Weights of a small GPT-style language model, trained from scratch on English Wikipedia: MLP 1536 GELU, attention and MLP in parallel.
Each number is 128 + 32 x the weight over its row's rms, rounded and kept within 0 to 255. Layers, rows and columns count from 0. Numbers have three digits each. The size before them is the row's rms in percent of the matrix's.

# layer 15 attention output, 256x384, rms 0.306, rows 0-108, columns 256-383
104:148056059142175070114141173059166174100124145129142083100099096111123150181129113108111104132142118160078133191125132123093109119151197099140152181104155160200114123132115154177099067133173145119100171074113185109154139111134106156080118120137147115194088131118091127083126121111138074099107149182131110119160105138172099173155112116089148073132077108097113168161107181148144163168077
091:161099157108150189121133125184059081154142130136140156134104127160114096161107115115133159124091153115078164164131091114122132159070171094170122149149099152063085123110117115131193118140131113185102113121114094107162099136112089102183131128156123097085125142166169165137164126090086095073143136118141114143192090109120163206129078124150156152127134094105144106133153114062177089081117
088:117127173143122167085095121160095138108176161119162143159121138123118192186209133105141152114112096121111123192164143106106162129098121107141082217176126128151085109117157117194128125134123118062171137132118202128142119129069110183116098173098117094152134153152146120151125133119088101113078138085145146155122151150118098128168060130149111102091123088109073165134149091053176121082122
101:157115127087123115160182140147105150133131114148128135088131175119116097153173106115093125140174180181095162168135124112132098179140102128089140120163105113129165102111083146160169101121126126118075166127133101148159128168038112073113177103111123164096109130175075192198111167140138166158123152143071149106131148144170135161154088162122182135121082154101181098110160124154079118151073
101:137193132132103191129153099077144155082169138137131150139136144088160049164108113097168089172214126121112129189117108119148106178161065097107144133164120066102066110135104187185139112138129117128128180148138133185082144101076091150095152111108130131147129083102126129121133135154178148058170133093161113122127102166092107107118127165081184136126137131076108098125091161155157147101174
099:092164086088109115123107162143134150136115125173152114150163126131115128112125104108135117028130109130179135090149175130131194067166081128100163076111126132081175172138130108215124149128098217161103148093170109155097123155141139133107145063101173132151130123132172115102104086113127124115112079151134141130116152138165174159131171133125092108128155128161121144100096078094064136177097
100:143163134123157123115192122083115133094076112193119133220161121126098143078151108101138060081124108150120095114169098083193142140141152099110189182156120102139164166172124107119136127135126161068113025077107170137089112169130109134188113131151117180045136095170093128090167163102127145105115151124142110135123149149169223135186140147161167197113175186171127094114104124068144127112149
090:105163158136130090073089101090169108136184130158136120126103124113108123063191161146145119162144134098101171125102140121119090127127120131165203127133102117131156124101067121114092160110136116125168063063134151134107159137073145070197160047201135152122152089114138175116152128139166087181145103151190148112154096135112164140143194127097108132111129159173100133122113078145176181105058
106:095096168162111105109103118102155094125110107101159117137172137130105106128161086117127130115156123177146169151148124122064092142144133097118129097101087177142086118117122121166121153125124147136119213142073153124096112087208132148159152076164133136103142083157143150110097078152148160127123057111133158121092161114098102138125139111092112138202099171132171158120080126093111088091152
105:106159113105113116105135119122142128119114140166089129127101083106196123152149123161107118110150145121081145147110132131106131196095130122118109109152165108091146081120092185146133157130070152154155142129075084124158126144125138153188148152146128080110120096127118114131118119170066178114152121065179080107174115188172168195123096124132104090140116130122095123172089126175108146147135
096:086172122097108093095081124149124152133149105133126060114079090182124133108171119199145144128133070106076180119148104157119112166118121139103121144126174144169124068159124111157082174108177141160105150197164155112160071077148133118144177111154147119133157142207105134149150143103121097136166151092150143144135057131082173134150115084157141077151100186104171103149097134099152134118100
098:095129155115107183100138151140161143107102110113164129163121131093090114104156167129082165155103173148126135107108112104161174102182119163071100124120182151158071110116140114056147119092103160068136112124125091129086092177130141131124141125160057103133172139105137140124138121115140164198121113125135084153211060143087089089169111111118153149117163159158145174112141071097114114132147
100:174114121088129133112095065192115071069145165116118114116131119178150112087116147113106121128155136115183129096132124109140098157139158047137135127176111104080140134114190087165131135127089100113128120137074156157172144122099095199159090086106101117102166099129129112107098175076114183190111087097105158173110076121081205124133117062138149139115186070109208099077141136159087122145116
096:130104089060107088131148132147146100166176137187119189113143131138137114087158098168137141116121163083164121122116112181146077114096160119144154114121110109121107092148137052090100184121144062101120190096158171141096112159153137110159100108092135084126120116131144115118145161134121157114101142140161132111115138166086119132139105136135151165146192140118139048174117117108175174087113
109:156113159136151142082146131142127154146123127136130115074122115123162128122073123114136120133070116121134165181119103169083134126148143140141096094091110185071158112140130128088101062142159146079106136119139156071147094196111120096150097089166066089143127094152069148175121174162151097106080162116148114182135155030084155132117137132160134138105167107207086140129148122082153151149059
088:092114117121136134111164187176121128195117122102146117111130140196139146141107137070146186129121154088140129137120092139095094135144120130143140127140164114165179135085174149197161088156170102117123086147115128126134112154147162093070109192085087084126120103098105048181121173158082040102166121168166118150121168079154123167074071178174156067133118101129161082155211133157134241118096
108:144115092173090131150151176076089129146103135150147127133150140067151157138159087176156118108131092085129099172186137116188195082120108091153180099102122048129170146117177178159147108113104133145080087108162142143115115135169134133134158069202181132153099172160142133069110113154150114113118112129128165120123117212128193134062152201070088131155124122133159148115110137105112137178132
112:155113113144110121112138136096128132145125167127150145052145164138151125136128027140145166174154105127130191151119148136152109136149074121101118106065112146140159100135095177106117141158134130153135128109142182121055118134161133102127131097191195164114131135129172136062097101161168136124134137135171144109163195131165067124171100189060126136129159118195212157083109076111103092047185
105:118132104081099072131106166146094160113127154098118134121112108156156136127106148129149154115125144132136125150128131138099104093121113153155111176064158100130111092135128128143158123157146113109094110152115101220164174145129128094119119162164143033109132108105139087172089103193129151099117170086167151066152192144151134104193157135173138164138178130094164119065118131131132095119150
095:105150123155134149128121068143105131163135146079160155152057189096107122101121131112127158108126129075180105093135158111101131152130095124107202124125105120187192100142095098130131135060149102116146100159124096189129141129181187101095117104141160155155085122179129089118123085127104127161137130159181071167104136128051155095142106149185135168112113149171143085125127140098087129118138
102:102059126109096121112137129112145100136157138144161141154175157190108139135097130163120132169109123114128111104151147140153181124116152141190124140126146103133120154124155106126075142118142104134109123125138057127078138151131121121177082127137081108184114130107110152141164115115128122117187100166186167148088126113098183065172053056126105110114143159106109100155168175086092114137087
097:092121145096103166111096134128110135149179077148146161123126142134133122142152122122159152113125123125045115206164125169149137169121135139095144108173104124178125114154158151130154134111149140147156128104132121108082148158201154143060132062193121149078169113131138142119137131125163189141125119114107202084118133183031064117159118072108106139153144067122171175132075086159120131063104
094:155139096121134144161136162125109118093100168163112137131125123086135088102152067129109077186119178129135115072144133111088111108131146097122146130098103151094116101112147067156111150070133177132156103181121177143140109142149153124172137144123077132062166172135109125088135095095144121130158117053153108153091103146140167116174154106114154122141119136142098158132101113149138133124152
110:131129121089108163095150068108155116092118097074132142143133111090131130107065137102110116129119135110108124172120106111099135108173062138197177106132108155138151138140152133148147117156159106099104161127167073133086181131094127155099090103116127116134163143147124135106102105176144125210182156132093140173144102172110059124114169198155080145118136175146191096123096163114096143119139
087:158127122135154104060089185102131111146183076142135153124078141181154088103097122133111137115157136124134137100123166122123128123113128135117119137129157130141115113154113122130115148081118085107117142133131167174177146140153128048173152151078085174162067165104099124132120131068147117118134158080093074076106151134133111125124181108175086147142079101142074079128134163105196079097129
101:183185145144104112159142110144235107089104157084117141152137148129185134120164075108133087074197146133115146161117099119143141056139089133099146116127132102156099109173058115195100172120118110087129131094123168191155118096125190176109141134112073095174065145077083093176139123096126101193073132172135083150104118171061096145126142098126064089119096113114137131148065137114060156171087
094:145150113087103146101094164164140133133171150097147115137144132162133076075110122181128150175096087145100110092131133151200145132132105142130090153168080109099111183135066081133119151117144211226126129149131128100113113151084147132100133148087076122109145168117101119166102082124147097105114164157163197113097138142168107148134127176144131117096132123124100152165188083138106156131072
091:142133116131191140133116110164133140148107173126147115098146123142112092130132134126148129083135133131115092138110110161154098108135104138101132123159179102152136084174089102202111154084136119110165093072167155147172120192156090122150098141159128093154091120081039135140154165084090052063040098141145145100187046150145098095092172090097206102162095140137152147139148169172070066151140
103:116131147128132146179139145112143105102134082136097141109168088087115148121134177154151159133197122112145085103115089128109130119095149184163127126184084134148087129092085145090143138160113130162136113100127195161109143175104174197135116050146121085136155182107141106100133106122155133167150033188124073145140165092157093110096118173129104137127128193093071158099139113103150152118133
092:145138147088119113137198128118105131147116167119145054107117124109134096165109100111129146092147120127086165128143122092121144130185117126158118120072097131132161135150111103126087120120164120147109096075135132090113156157104131117112155150216179113102109101192182160139083186146144148140136193131162120132152095092159182159096180147156114121102185150137182156093095170062100101111111
094:135155092107108102164133145136056140191191123101081162073136112159149120144159137102126106059119089122165145104139044114117097077144113063155132128101104068148102121127154103129140118080093137122074131104148122186115072158139089148137142083149146153153131147173171150051163117132178145123168124177089127187098129117129138138082111179060105094178209140160079089116106147156141112149121
091:127148124139117131153120111196092153139116115167113127123103096160124104150084162093112102128097171138076121205143120148145161107101144173100083093131076190141159129150093229141129157138164183114162132148067130115173108097127174092111156141165144077154127142143101100131121100184074127095135152106115061129176116134112088086074064086139151091174086088106113122147116169194129091103161
094:136091181142074107103160119139074125143141109139116172099100098128133152119131146170116108154159163092185093154095105123150123175111144117159168121153133153122131192106135158102109100149072082134138195135112119114115153124075170146125154108132105125090134090092129084113166126142120090165162106112139179083147142105158110136130119192113133123153207121151119172122170073150143165058175
097:100131164159094154121150166121171103118115092080115183131057149112140176134178110141140125118130151106134153140125085118132120110157154110142141097083137151084152146144095163114097155158137155125118090112129049148111141138151176105097040099123144143090104125095147143113137203164131138186130158125146107146108102187133120116120092122168146086154113134163140133119101124101165107134137
103:125104132113111138150117147150156109110070173128120163116123156133112078107115139130102139123135108136161151090084115188148109145170105110122094121149121160138074125136140082086116170149174116112161134130118092106186128138139114150125146187130159075111108111161118144139171114136127128110094167168156183102166147107111160082145137079216112121106110120123156177109143114135127117069130
089:164204136104192106145098138159156118164071112172110143122078142129104094138133144143126122095167124182095118161139150134173155145097156183075079113136103097099156152208109202135116120171124138131117136159118145138145080125166091077099145124157145155152056087122127131062152146120129083128070123159076089121112161178150109165146161095115152080102122165152077111141098161095096181132131
093:115091113127093120097145130084116151156116114127193108126177098150082088086170117060108152142127058102074136157092133120139138150144130120094148186096131136132185155155150170136158097142166115133124116072130195133105145142191180150095122128113132154159100097123100112112153064074163094112184078156174086192162166065152083114100137119109116178142146055156040104153077126150176097157096
098:122113115124191103108092123138155184176129141113139152135116122134120066142090169120124137161150105111118101059130148149099090152104153109104103131143132137044079168087152111123116137132118151168152146108151084134044154112162113180120137160137122122139162123069105093097158137145126125085138100173118147153081157110084156076176166110160090126099075138117153098163087107096137113185108
099:129101127092139105165116148089078116139121150127103103114167112106174187092113099099104164112095080124167143119161155139151133148095143094072123111117157135183103107124102130118131159136172166108137130159127101096153143141137158093118121183104128130125083155120106136155111136162119082089117110131091084144104138111131092093165090148069126108132109066134124129177183097136098152139153
091:121125130109142144132163131104126058171093145126105170192158130101084129133078157139133123068096126124196137128161139071117157145147127163145124181118114112120174125126117175061130124175155134123149160116164082177143141161134136084120145159074102126143078115139091141165141142115123110206188168122092072136166113123152111148072090064158133184106102220097109064079102145146182124166189
089:151086140119127135137147114094095120163106129160137151099102149150109133121140187065149156101113135154129169166149153104138142169118112115158083140146088177105131124127088162082143137164151173130097211131130118186158138157120081083105102197112071184076149145115120153120117140133184155152127116139124155137135128100182179173123151154157059119114090169128151131113111123138135156137153
096:144104100161125142140125134107126106067103129147078135134188156153147181147124092108156135196074110157143139120163091117121136102127178144146101141139107077126117072146168110105151130109101190103127099134131109090157101099093096117090115150057143123110106127098070128174105116115080101117131139170072128144090115140100113148174153105171173089107179151131085138146105123127103143175102
100:082062098125165145110117119111161090173120132096129195157135096187052164138096150137177154061126141113118120097118129128118102164127171074166130104158125130165167074120125079145053126103175121115101128121146130100120138143117129112154151151139092100161156200112118137123097133127117145169138139129106136124137126147106112101115137039170119175171137119104145117120165106168130057113048
093:099101185151131181152163114122160143100119129128145107142066117131138108085092140125092090073131125170135162154159139117123127126109118119093113120143106175129142113086192111131153129138176104170102119124197131094118132078119159115127059110072120156121161142112141134108141167113102099170195180122165145120105145156121148128203126117105120130134176177159145095150068084182134106100060
107:180110154119135112141096105161119109148138132083111147099118126151132141137128160117087127167114097106152116185155096159100119159087117128145115103116115137142117106138130133134146190153084096115164137106089075120108115116105141112125135212094139105140108132124075098132123095145136138122151175137088053169145141107099155072140070122124119081067107117020177118105194137144157132154164
097:142117138121129129181097126106107154106078202105146127102102129172053155135146127118179138141151107121156145165126101118144123146173119118150108124146162134143177167196137157163114096117129184159115163192186092144095091165112122097118114173121137120153081120128112116119124168123139156099076157124094077110123199237166189180135136124089133149116113113079197071160151141140143083173102
098:121129106134116101109089204183122101132136085136094167123121124084159142154121093142118135143180154121124118134162124173125097157128096134108096082121158113099125094123185131180159127133124142037127102178153121113137131136149166091112113139147140167118120172133127154207109153154122123119125120099093085134075162183156139059121131183110116125149150080175076085137138167090154154184147
099:129144135122113155121118127097155118144093122092117148178170160140128121051105168107167122086111103124137168125124124156118105105156146112135091115078145141120072141133135175160116137126143105145116075129146131153105101116148142105091117189096124133140118143116093127149091174104071149125108125151173088197206162142163129154089158108133134114137163247175101105110109194078137182114110
101:119152187111158170134154156162069142115089165142171159095169176129133095172084169061058121163085155083100101097119180146092150120085184123144050108090122131098120102141160111123095146182115169144193128122136132132129141113145146120139101107114128113128122074132119105138166095102162170110111082065138072112097155217136130128102173129170145094183100144169111114086154130072169150058136
102:122123162091095108160160137168185118111166132106105100169150117094140170121188130107108111054095100152103145177073141178120137058219162111085131112120089177139132099178097181135103132096148180121106169084203143108165134109140115151153181109108118140119019126102101135157128182082118116185109107113110059184145106130124061092176102135152161107066159180131107202120132104067124146114176
093:109070093123142096134133204145090088149115161162152095122133103063105105133127104093115146063114104182178141069104096109022129125113160114128109106133177122120099163111169084110140127119079109121100079138192105146134120095147123130149122061215107162087115133115142135090150156185092149129118112117147123170139067127165176156153128175116156190134120189153165134139114137172090119130119
097:128152141089117131087158134200126108092044155181142164160073143190119091132099126103127096138136166168094132110187144106139109127123134124101123078101150114075099061115108108131162120099101168101146150146102104145186147173137115145142148123130191159138145159042140091132175118187090156139126133061132123121103150183137171153107090107112096071140141156119065128107079153103143142100126
095:166087127111137126154099096201150189138117089118143160086126143088160131099136104077104152182083130180092106079171113131133111139133151224130108101147181123124139111122099168116135129144120175134114108188162134126127119140163125134118102168129111102094132084077079063213106102102151059115115116135106129196054109176181116139059149185128101118170134139120114137081133159085127141164137
097:129141131122109132071145137104126169160180118153109113097132133123116159155111086112094136175164099143144101195184132042166140152134084094168132084120114065111124153137138092106137141125103141082122166141093181146131142128147121097154110170109100092148099109118140090123175110106095119091063116091133152066090135103129132177105114099157087120138183112106139107183106130185164108131151
096:079145122107123104118078159070165124151119103113079131161138106146171106087160126107170146139141148134197141123138175140177089086136139138151140136156078081069086176102111105137169125147104143146135111188122128101130098073112141121133131147121085103133135125145127102164112129152197114080184111151069171118142179124112136144149075121146115081092092085055133091161131182128150122118067
103:176145163096136129106125097099101172099082109101102078138149183155120082114097090065136157140142135165098114148139121125149113076134095147097154160143123089165156175171167181130171108238180123184075053209148089107134146184174121130143076107140084136185160132103097089151094111151147133161124106183100107149143176174162123075121145186159151166068114080079100141179112180197079132147163
097:136080154095127127159133127155110134157091120117078129137131083143167123170147167154151131117085102099186088100167151107156106072094069124124147109149117128108088171090093157120124145132092144114102153135119142135125106168103152119154097142107098136181109132102126132117129177143153164149064140162151143114115110138151112123134108031122096169121148141134070116105131121098116080104136
106:103121110093100148108157089150163125152091113136104101154131141143105163158146147175171139168151116149149125144070080138139160105109117144133148135145135163115124163126091118171133123121137096141093160102107122069124114099147205167176091094130123165139124150129058114131102153144168166138116135142112105107126127115154180130072193141041164151106111108104135117167154137146084145174125
100:088187154119135147140123144099153142114147114100192131145128089143148087112158094125152070103083125133164112077137100122135163114195149173162146159136132084096130144133155116158122115100100089153170097180163087132138094138173139095092149103112110162088153158186129064136121106148177147091149104150139129087163130120154161126104144122068099129083102110217091085123187190078109092093090
102:129179128153092082129108116113112133136094196113114096129129122128120120095159151108154071150102120080199137083082145087092149106123143122119061156182105144098134175116153103121078147123126104160111112079104157159168107128068058112099093148113160103149141126085117085148096113138133125144079144125129133066123096081092138152101090084186119093154078060168129199111137131148112123157114
107:108120108103135196132085161143158132121085116152143197064139145101118154117114138170178106108122170189208165071085129156056101072141140114113130091076170068119101108118135032126079146114090143068121181110088113132118097142109119078157076135113174156126125129114175126133062171123160128147144138156132162087100133093129145072136142183078162153050159153130125133168133108110076125139127
096:133111117162162093164115127117062071099113136162114134146130125144150143128128181142096107140106106120132117151181141123131126161083121110160111109144130081179111156129095130095115136095083174068160160103079130130125115111101168135100118156145111145193124141124124112100228158134092137124125139104100119099143130056109172134167193095145144132157150127141171122122113141085084121115175
106:136122112136114116098143145143125163096089140147145125079066128112131102099108110141082102089112127099138154154084197148118141109127055135143101157171135148171156152115082107111095161143101093140147184134138105137148160163121139143121098152143133165116177104167049090158142146124080136108138113141144073182163152110082144124110173163155131129074161045145159155149178075112165114109168
104:113146148131178135154084131157147175164107161140107146141100146142146094058146175147106082118100100151176152130162133171121098109147140139134181174157090179031088147158148160143181155158137069148140131157166109083149143136070162139133142080159110137123161124132148071076112118163094168138148140179110177133147158154150144144098136141147099126115086147123130117144108144137109139157160
094:102100121128103099128099145134135126151160172140154135171111126081088094145137197141112131089133148062107154090062148122150123182144119151133136124124102139170172158133148121163121201171086106160147098122137107082133103143142120114152150120171086168166093119061119156080143176142092140144096149121148086118136110115124109126082157165105108144140176061174063211168104074123220143082152
108:137142147122076139163152084132131100141140130123152082123121125139127149158117175120144121135124110113092199120106156186109096107128165142124104137116131168143121130156167117165156149168183112143148111109121112059102146118144120165128094113138104102133164096148101135108148177100104202109074169138157126158170118130143118110166156085112120113140139108153159156079137119105122137180079
101:130128153151155137144115119122121109193083095120102148080112108128109132079135087084157120144167126134079162144089197097069098080103129138092120090109146172162119164129149156117080146107172135115163166104150108122119145116170135154142122096186122154114110167169108149084117131093132118107133145102127084175075101145117134036067147128159186128173168136129113099163117106111121131178116
104:135111124102121152105098131076145144104213130136087158114085134125100116146110149177084047145123146118116084109170127135090092126153138087146111149123124144174136127135103073068164202118136083171150178158120124114159106082152148172151133098191142140128148143163072143154215148079144166105116171129131119113158059056099114108105062064155189094199147102176123184071099092186165110139123
104:158177093128134106077157126139107132126136130110152116149136135106117167134156156175109096068152109120167146122100164146106128050147113117091083094124084119097159179129155085116125135195107149080114147161113102188127133134093164168070106193148078082084151133117087089144144114138094085172050136139083102162134144148126216135159112092202099156113092171135150163056149171104100150156181
101:117136177137131107129112166103127150143093071107166161105114110138130135149154102168141147169096157111125112165156118126121118154139151124127167123125134083191186114149152128156070123143139105074138176088108105114138149154118128102098097154108100086136106138183118123177093158094097125186125131114109099136133162151170121105186138110131089182091162188101195115111128123107123113105162
104:157121151170073100139126102114124113120103073102176136137128147165125135145097128132122100158147189138079143172153128115108100210129140152120157137115108122105157000156145148169135138121114076151116170111083155129158137116126086143130174130129093118119137131184082148141151113180070137109091113094163145147168158113103144109110194047116179090086126129149139100076103134107203123113130
098:154104120111163090131147085074108090103144161141124127177138085131170085120140093143118139110142112111079134178107072134072133220149129140128128156148125135136164147159145181103111046136145140101090163107113129131111155107047119127173132138092137086110156125108148108095149120087077133123141151123104157176138122056076149132207074116171143143147106179130143137116116100150115120153163
098:114100135154140156115102155122119159095110121102156181141141081074085129154079152146156167113153077098119148175160087109097152168153158095141100095137105103117137137129119137085094137150083154147171144149141208078114124146089100113109079151141055126156143141119160151159095150153095146130057139110164139102112121095089151160140179168117104098142105144144139161158123152098139107102113
099:167136195173084201132122072145062116121146123134147085113083087136128159149108120126145138134133076122109157146125141098119147161138144157165120142140132131099188149127126062133102119125145107075169086129146087061144152132149128154128096093116145151123142160170125173083158116046159138103207139140193149122111173121152114064150134116127087113092145179109103151116091177181166139150089
099:156042108112140118119090119162153203113143157090117055068183125129120117143181127121134096109158110112129147117145120129165111095122152122115186094152170112144133093130153133151078162118106091093198170111099103110222148114144215120124096157119146144162150125147069110099136154087094115078143117117116112100157118160139144120113132078169138142134109125114080119111103185138160120118112
100:117104131139156105103070138157140194133093133125130112146120128139122088107147176124151139162134138175139071129100129106141156136092103149133114201158153105119097140096123142167166131142118101169103144138147163198152127095176119135102118082180125135142150100077081101150169113145080115095117175096153098075170140152140106159146188088125158143161128139124138138097160117140120178182164
100:156117166099106116099114094139125105091103089170083116117145131110089136141123129152158107139116119126149144088100141121073104091106213125116111116186097153167098128137087077121099219142118105140158103093157108091084165161191178180139192078124128188078144070096115119134146120132138141101128107120159097099165132223105076090160122151134151162147068086111088177125190146073130127140106
092:124126123108105105169140043139172114131169149125105125150151152139134157092120094135137083062170170167121144093153147156104120130131115141087136124097095127123102164155132114162136182123146109153099113112158111151061105118110152115140144123086182101164094131128116109155094136087160142071107180128150155128202181095124146140062157141082171100132061170149165117130115194145153077144103
096:104129136147083145145138130152184146124133164157150120104168112082111114148128154110096097113119147117075096139097157122205105113098101113107174070128132167127174105094129125111157129158099164112084033129149172115189122130094146180158171084169166147126171082135092125184167153108094094099121134103200105135163111121023119157102178148127139133133177042208132156135134024115154136137144
102:137134134152156148162106136155133074152130112117097097105153132130119164125127152137135123151175133143098119183103119142143118134152051130167120108121125157170112158111140162175150095094146100159167124138084143128149123102116053132165125146151148095162094144127120150104101119139123094147197157112038135122128133104160072195151139099096141102163129144079075075121072111146107070116115
104:122142166132135086176141145092123125094136116152148173172127076159148127095111136121142141137079106134151121112144154163098134132105135140112057145133105146149098103138117127100126114154160132151147090180168105164128140101132061080098140169125176160102097152142141071135167132115118158115063143102059134137148045137169150157134086151095097135088132174090105118145158138115189088078110
100:104128136145059120141136087117055130157115108149081133063105137090108142117156152121117142152110130153149149143066101098135119137159072069149100145111099162156163158135185131113090107114146123122141165076146134138157109152147160114124077099137137126132099178089124156151156120127190150101075182082169131096092047146107101198100128127166173164158139124092178108127171118144128126152126
097:114157150081124149110092083100149146132094115158097058088114145129078129165076169119094134133076100175113103131119085174131178127178191091086114146106141151141109120160187060184123124124184121156150142146089149084112092128079099110131141164136131105084135169125130124168066131118088103177119143104149139087108119165186133160108126030104163165142121057124092125118129158125131100066148
100:116118141104095154104097179184120102116147162094055143083118147139178126156121107127105111079128143129128143136130144144096107093106181127129107134138100139131120131133168138119142130150155116165106159139141096104089098097139091096151127119094142137137160165098152164111126131157113152143066112128136167141168157187122179152098158144107201110132121159078105076165082165124186058131151
098:127102126121128111102107078169128132168139123083093123118156159114105105100163111135130125074092134171141052155114149124161162200138150112142115128098145082089162135144138152102192010110086116074172145104098086135145119143140098121125179152125115122116101097152110111115155125113117132041126157098122151093098156167093140101095114116124163100142120107132104138160160116148103082123112
094:078109132069154178132121103122197131057156172141136124185156129068119145147143126153096185161138093130107177154166086149098144145155125137168130180114145130192101117149075143092088053171145114094136112154152158120188096135174099116125119142052079137121134137108133106160156167132127114172096131147104095179120127147129106174149103119169137138134178198133147116115178145147100155083156
102:172073125081100180147136130129125132133115131147135132093116130101120123151150129077105123102113165165181155163156173093182125074196105126133134123115152145085140088117161197195118066176149162104106146043143156137139109139143081161129129125090152114156174128147126142123137150102132098069111141101177152106140140125158090188162171143124132111111151134179165129090154134107163166122100
102:024094142121207095125132149151083156105084145105159101174125076161165104102090090118140160160148102095159100125128162128142127101100123148139133143179103121127163120136080100092142156118098148207115119143119161133116127149113143130140101174166122115152079135141124127121185150055096094161115107111136145146142141150174085116157089181069158148101177090120113103108146116146174066149153
096:081146117164150110148153085119133089093132177143082191074102121117073102181125119125153095113137124139179140153084097123115139109049080121113188171113156099156140162127157106154139109113115118135133121135141167146142191165127092135083121160099193113132127108154142104135071136128106086178138125121109155166140141184069124134082125108113103109107125139080097078167146161144156082145123
096:125110100093052142126122098164124106087143149116157151123147115090154146117117110178152075144162110118206101144114126115167161082189087153195100090111118138113145151098086153136110133148133189117175101157177189174132177109128093129109087123157139158108093072066161148167107080116098103126129147153120119137080132096092117119103162142096106097117174103142171176037155123156071166111123
104:185116073159132109127158122168128094168135104155136144115105125181138148101155155116130093107069121114122161122141106151172096158133184108180087125125133151117169161098155172138151161138132154136143107141122103096063124163159103133148160087139115106127152143118139077069125098134052146091083095111135152094097142094121104155113124199116098150159120187135108158169124134107134169109128
103:169162182144148116134128141167072111151140120156189119129146159137149117116120165153126138085124137072079145134112100122167153130124088100136161110117147120129150084110158106156107096062125079113139079110151088160145152157092168061153202155062143134123086100061159082126134107139146193153120181146156136124119084166126095088124186121076095104124148136175114131132147098122070121148123
102:166174110161099139148118124164161105125170161102153168088097115094058137152146180130088181131120165142133129158127172120083134154119094107137135079088138129132083117150103083141171183110118105122138146121101143156154167077104155182144105124102103087112053172184146160193199110118105132182157111098135095161134129022113160114133111109185129142076179186112165132118092046087068111184203
109:156131116124160108099163101122170092139091176095129130064122192120078124157118096129079154151116158127191081067077139131105125082149093156130178105116152125144125125150109066120115160086069149109148155116099074041125163133138134096152139092126124083127124180109181227147127180120129140104105092175144157098130120081124142156107092133129168143162154108163135129132112123198143078150170
093:122135120132154144127118125122147075172104091083181083153120154146069109125135137124135112160122134157157130092115101094159094099178145152155114116102129107163055094126130102152096099096184163139119113126059163160164089138132108134132141140138099149083103164167146190118122181098189099143155191174224127177147077142129094133112095104096129121115119135160109108157191154100094128091074
094:158131158207118103165087102160128083139156094142157147117084143094184101156137131157116100114119129121131119115135117159150134145134071180171095145125163134072162074144123180148186145134153125182106151177136155118118099058068155103121184167089094146164121149122183140147141101126109139145151081126153097090130115099120108156108138114150114091152086069157131226139136119085182067147192
100:170097126099146128136173167108113131132113133172143151065137155124089168197088177102129115140081131135098137135151186131121159137103094137165128100103121130128139162083118109162124115111134111110109153121148135185178144143122155073148149159098108127174115117114088112071141177158046157125098157157163109149107116151116204083158140107147151162163147101127149157145081126184083163186123
095:152085108157140144140160108146171176138126159126108157109099104084118156163055118113124140112117193149166093066107147103119118103135135157163177125153093139122145107107120086124084131121117137135127135154132136104123116164141142085155127102124113132089088123162135139114091145168136140161134102096098169077121155177153038169160159242125123132104153175156112152154190122108146137100096
104:111083168143131172087117109106112104096178142134146147098125134103084121137185132134123090097132099122086172161141146134157127151121150108062101131130099157115124140061139126076080134141113122108193188113144135115132140097173082117125112115160095158153138085157098110156132077133151134145118120165095094116135120125149162112105042099157144124157060096089111133092126126140129148131124
096:130117150120123110136116122105146154152148145127178126112131131148121194151133156137134099087124164137204114116085126084138136114140143151180142115129098092098133141068137119045147075078116142092120108099112127088124174055128046112187129127093148140152118100072153097108137161100142159104115188074083103144130115179125096118098139152144130114125072096191154119057167072093163131094239
109:125098102121146111156143156110123147087137116123182130186148081104076164183150077170145206128134092101090149124140110129139165164133087086128137178096163155167133148109108109122117122106116131110183096131089203169088169141100123119085099177139098117128172126144125152117189131161097135131134150131177131023061102140032106147157076161165149167141075188067146124118174125177157081131129
104:130140113102115123130150114137165137147126136189149122150081188140153182094138148136184054126127155122145097136153143141148133109107153056166152133137176122103141153113165153151174095136122119117159129148137137163109113136082105170131175086142194148126150101151132143129116080096121101146134165103144156135130124120118118123147109129122152124158172160084176120112187137141099096126070
101:137179170083171102113130123116119096156109116177074106089089123133174157121126113150128173042110137158132129157141114125134121160158087112134113108069102137109143142120129085194144141154164149133112091123149097137123128169167103152181085086119140126094129083128130113082166157170115151106143202093081151162148099165165117084085170117137136169097163107122127146091090161171072092127109
097:148154119123086117138140085115135101135132130091154193132135143175131139122093138140130166114185139164067163190134172105154104139112121120079113092131123193156184156182113136185111130114134138090090201139073119147222142188159129158069217125154097129173065140084083133168129177070114138118108150071158071149160101116093082096131095076156132093209166054116163091134112138099172100141113
097:105169076120165044159070132128143143145111099105161153130138160113129081093135128144108120195101171122155086080086152115138123112112122119204169149149175168179119140162083115058130119085115129123148140151186149109133132136142145119118140130089155138128108140102165148121140089120158084126138082166147101148117090068136167114110141124140169143128119172110181111114138123107138140124124
096:147085173137103112167088111127172165151158190164159135133104090174140138127127125143177113160068092118036131161111169119162130133130160107102118113138029115127169136130079172087101127110157135146083128146097098117169125129120119110201120125204123186139122129137087152154114152087178115111131094148178144120102133140125132085204073105054096128133146180075161065090110111085092149157147
106:120126112137083083117145119131108145158137099110119110126168113139109151115130173084125136152163131077149077134164076074158150118062164094133108147124137138128152135137143136138173155129190111159127120155149140100135076122155176139159187127141129121093135095077160093075147137183101039149128099113128120107104106114113152156109152138133162134099094096089116142127199146122155105075123
094:124124166156117134137146156087121183165163071103129133086172135104122093131129166120124110136119109153196096118118150082182186103150100160104135129109091144153175096133150165097148154149116070105114153097108155173080104091166156105142175191122123122105110073157137126161137119067156150182129109140099119162126127185198125079136149101111152150121158239168143101106167137128125139160144
104:087112119149099183068155128084111141119073106069147149210125084109107164118119161129106160159151131108102160151147104086133147123190106186158122088084147111141177138173140158130083085152143164116115064160133168133174158084108131153178120156172156133154120100114148169160133157143130166140153168094164151092060094141133107169164121072120083133083105152118155148091117014133119109109085